config = dict(
    n_layer=13,
    d_model=128,
    activation='swiglu',
    norm='rmsnorm',
    positions='rope',
    init='normal',
    init_std_o=0.0,
    final_lr_fraction=0.0,
    doc_mask=True,
)
Each number is 50 + 10 x the weight over its row's rms, rounded and kept within 0 to 99. Layers, rows and columns count from 0. The size before them is the row's rms in percent of the matrix's.

# layer 8 attention output, 128x128, rms 0.0917, rows 109-119, columns 0-127
113:48 55 53 70 48 41 45 44 42 50 48 47 51 42 55 53 41 65 48 54 38 67 51 47 60 61 65 60 64 40 49 34 53 51 53 48 60 68 32 60 68 49 56 51 29 45 53 72 44 45 48 61 62 44 33 34 57 31 44 51 48 53 70 57 41 52 68 55 42 52 57 47 44 52 43 64 45 66 46 56 61 47 49 28 48 47 57 63 76 63 42 63 46 49 48 61 57 60 56 60 66 43 49 50 51 49 76 28 56 43 49 39 54 48 44 36 49 66 42 56 52 55 57 53 33 56 45 48
097:58 50 48 51 35 39 52 52 41 54 47 51 51 48 54 48 36 50 45 45 66 56 62 51 51 44 50 21 57 40 32 62 47 53 52 43 59 40 59 42 56 48 40 50 57 51 26 70 46 42 50 42 41 52 50 43 56 50 47 45 42 52 51 47 55 61 50 40 58 48 42 68 50 53 53 51 36 55 54 55 51 52 61 49 35 27 52 44 55 57 46 41 44 67 61 58 57 46 29 50 38 76 62 57 28 55 62 53 47 74 58 28 59 62 52 47 49 57 58 78 36 38 51 70 54 57 42 35
109:60 48 57 55 53 45 63 64 45 61 49 41 51 40 57 57 60 48 57 44 48 64 50 49 61 41 58 51 50 29 26 40 34 44 58 55 53 59 33 68 58 61 51 54 51 48 34 40 57 39 45 48 46 45 46 58 43 45 50 61 44 51 47 40 40 40 48 58 64 34 68 53 49 54 45 35 56 47 47 50 28 72 37 53 45 50 46 77 41 61 35 50 48 42 37 50 51 54 49 62 54 38 34 35 43 17 48 58 44 58 61 43 51 56 46 36 46 33 41 44 60 48 59 40 42 68 58 46
097:50 41 35 51 45 68 51 44 59 57 53 48 60 67 44 40 51 48 46 79 51 51 54 59 62 50 52 48 58 61 43 37 48 44 58 39 35 42 48 52 46 43 46 54 56 49 55 53 53 50 34 45 45 44 33 56 49 56 37 60 41 52 76 58 43 44 57 65 60 49 54 49 39 49 36 51 55 56 48 44 40 68 48 37 41 56 51 48 68 51 41 55 69 45 28 70 34 65 50 35 57 65 39 58 34 37 49 46 49 60 46 56 47 39 48 64 56 55 45 42 54 55 65 34 38 65 20 42
112:55 43 55 30 55 47 46 43 47 50 56 43 52 51 45 46 56 50 52 51 48 28 41 57 59 51 51 67 58 62 44 59 61 51 64 45 61 47 50 59 38 69 52 60 34 54 40 56 49 56 53 46 57 32 41 29 59 51 61 56 50 37 68 39 58 50 43 49 67 42 59 68 37 57 50 56 49 52 55 54 48 42 47 47 54 48 45 61 32 71 51 42 58 57 56 48 43 45 36 24 53 25 34 36 56 38 46 29 64 29 49 48 52 55 43 53 19 51 58 61 42 48 50 48 44 57 39 39
092:33 55 56 54 43 48 48 37 39 41 78 39 54 51 67 43 32 53 46 27 55 71 50 51 38 59 61 37 37 53 54 60 54 46 51 68 54 46 37 44 45 41 75 45 56 35 49 36 59 53 52 40 50 44 58 61 51 53 48 47 47 45 49 49 59 70 34 53 61 42 64 62 64 63 50 54 43 52 65 52 64 59 61 70 46 39 50 46 43 40 37 51 48 36 55 35 42 47 40 42 58 42 61 49 47 54 41 45 41 49 45 61 45 52 45 34 58 49 35 62 40 66 60 38 68 54 60 59
102:41 51 56 51 44 62 57 51 49 60 60 60 60 54 50 42 54 46 49 59 48 50 53 61 64 44 28 60 32 49 45 56 51 49 31 48 49 51 51 33 39 47 32 56 61 39 35 39 50 41 55 54 49 57 49 56 30 44 57 52 50 48 58 60 30 56 38 33 51 42 46 66 42 54 46 37 32 48 41 36 45 54 58 48 30 60 40 42 62 48 68 48 49 46 48 43 49 44 44 56 41 53 74 71 53 41 57 61 51 61 64 36 62 65 66 45 64 42 32 33 60 60 47 47 35 42 27 50
092:59 30 54 50 62 61 53 41 51 35 40 36 57 53 61 59 56 56 66 48 49 55 52 43 48 50 43 64 55 55 60 40 49 56 67 47 37 23 34 39 52 74 37 55 44 35 49 51 39 40 40 46 52 60 46 35 36 50 48 55 49 57 72 45 47 59 37 50 50 56 36 32 60 68 46 76 64 43 47 40 56 59 60 61 55 27 44 52 49 50 47 31 50 61 50 65 50 43 43 46 50 60 71 51 65 47 39 47 63 69 43 50 57 60 59 44 38 52 57 43 46 40 53 46 47 53 51 54
099:63 60 46 49 51 44 44 41 44 58 53 52 51 77 46 57 32 38 50 38 54 49 30 47 44 51 46 36 51 50 55 69 68 53 49 52 49 60 48 35 56 49 51 40 57 56 47 47 43 48 30 38 52 48 55 43 37 58 42 51 49 61 63 46 60 42 53 51 67 53 65 61 43 23 57 59 72 39 44 53 64 56 52 67 52 51 62 49 49 51 56 57 49 31 69 58 35 59 54 68 61 27 62 46 53 42 52 65 42 44 58 55 59 58 58 66 41 34 43 35 47 58 35 48 65 43 45 52
092:56 52 35 47 51 49 59 45 44 58 33 54 43 41 46 68 52 37 48 55 58 64 54 53 55 54 46 57 62 54 41 58 54 65 51 46 56 46 56 36 38 65 65 40 54 53 53 54 42 56 55 24 44 43 49 60 43 62 74 56 63 68 41 57 44 51 47 46 43 79 61 72 65 26 60 48 61 56 43 57 41 64 39 46 48 45 46 22 58 45 60 36 60 34 49 49 58 48 44 54 60 45 53 54 46 60 59 38 59 46 35 50 58 55 49 64 48 44 51 31 65 42 45 57 46 62 37 55
120:57 44 49 44 48 46 61 54 34 56 52 59 48 48 46 58 54 38 33 34 52 53 52 42 48 41 35 49 68 47 60 46 44 48 40 41 43 35 44 47 48 52 43 53 56 58 53 42 45 64 46 67 48 40 64 47 55 46 54 35 51 64 31 56 50 62 59 40 58 48 51 50 65 45 37 36 30 48 49 68 48 70 53 56 48 26 41 53 52 48 48 36 37 47 47 61 44 58 38 44 36 49 40 54 59 61 71 52 49 56 55 58 39 46 34 51 42 48 64 63 42 44 58 86 41 40 76 40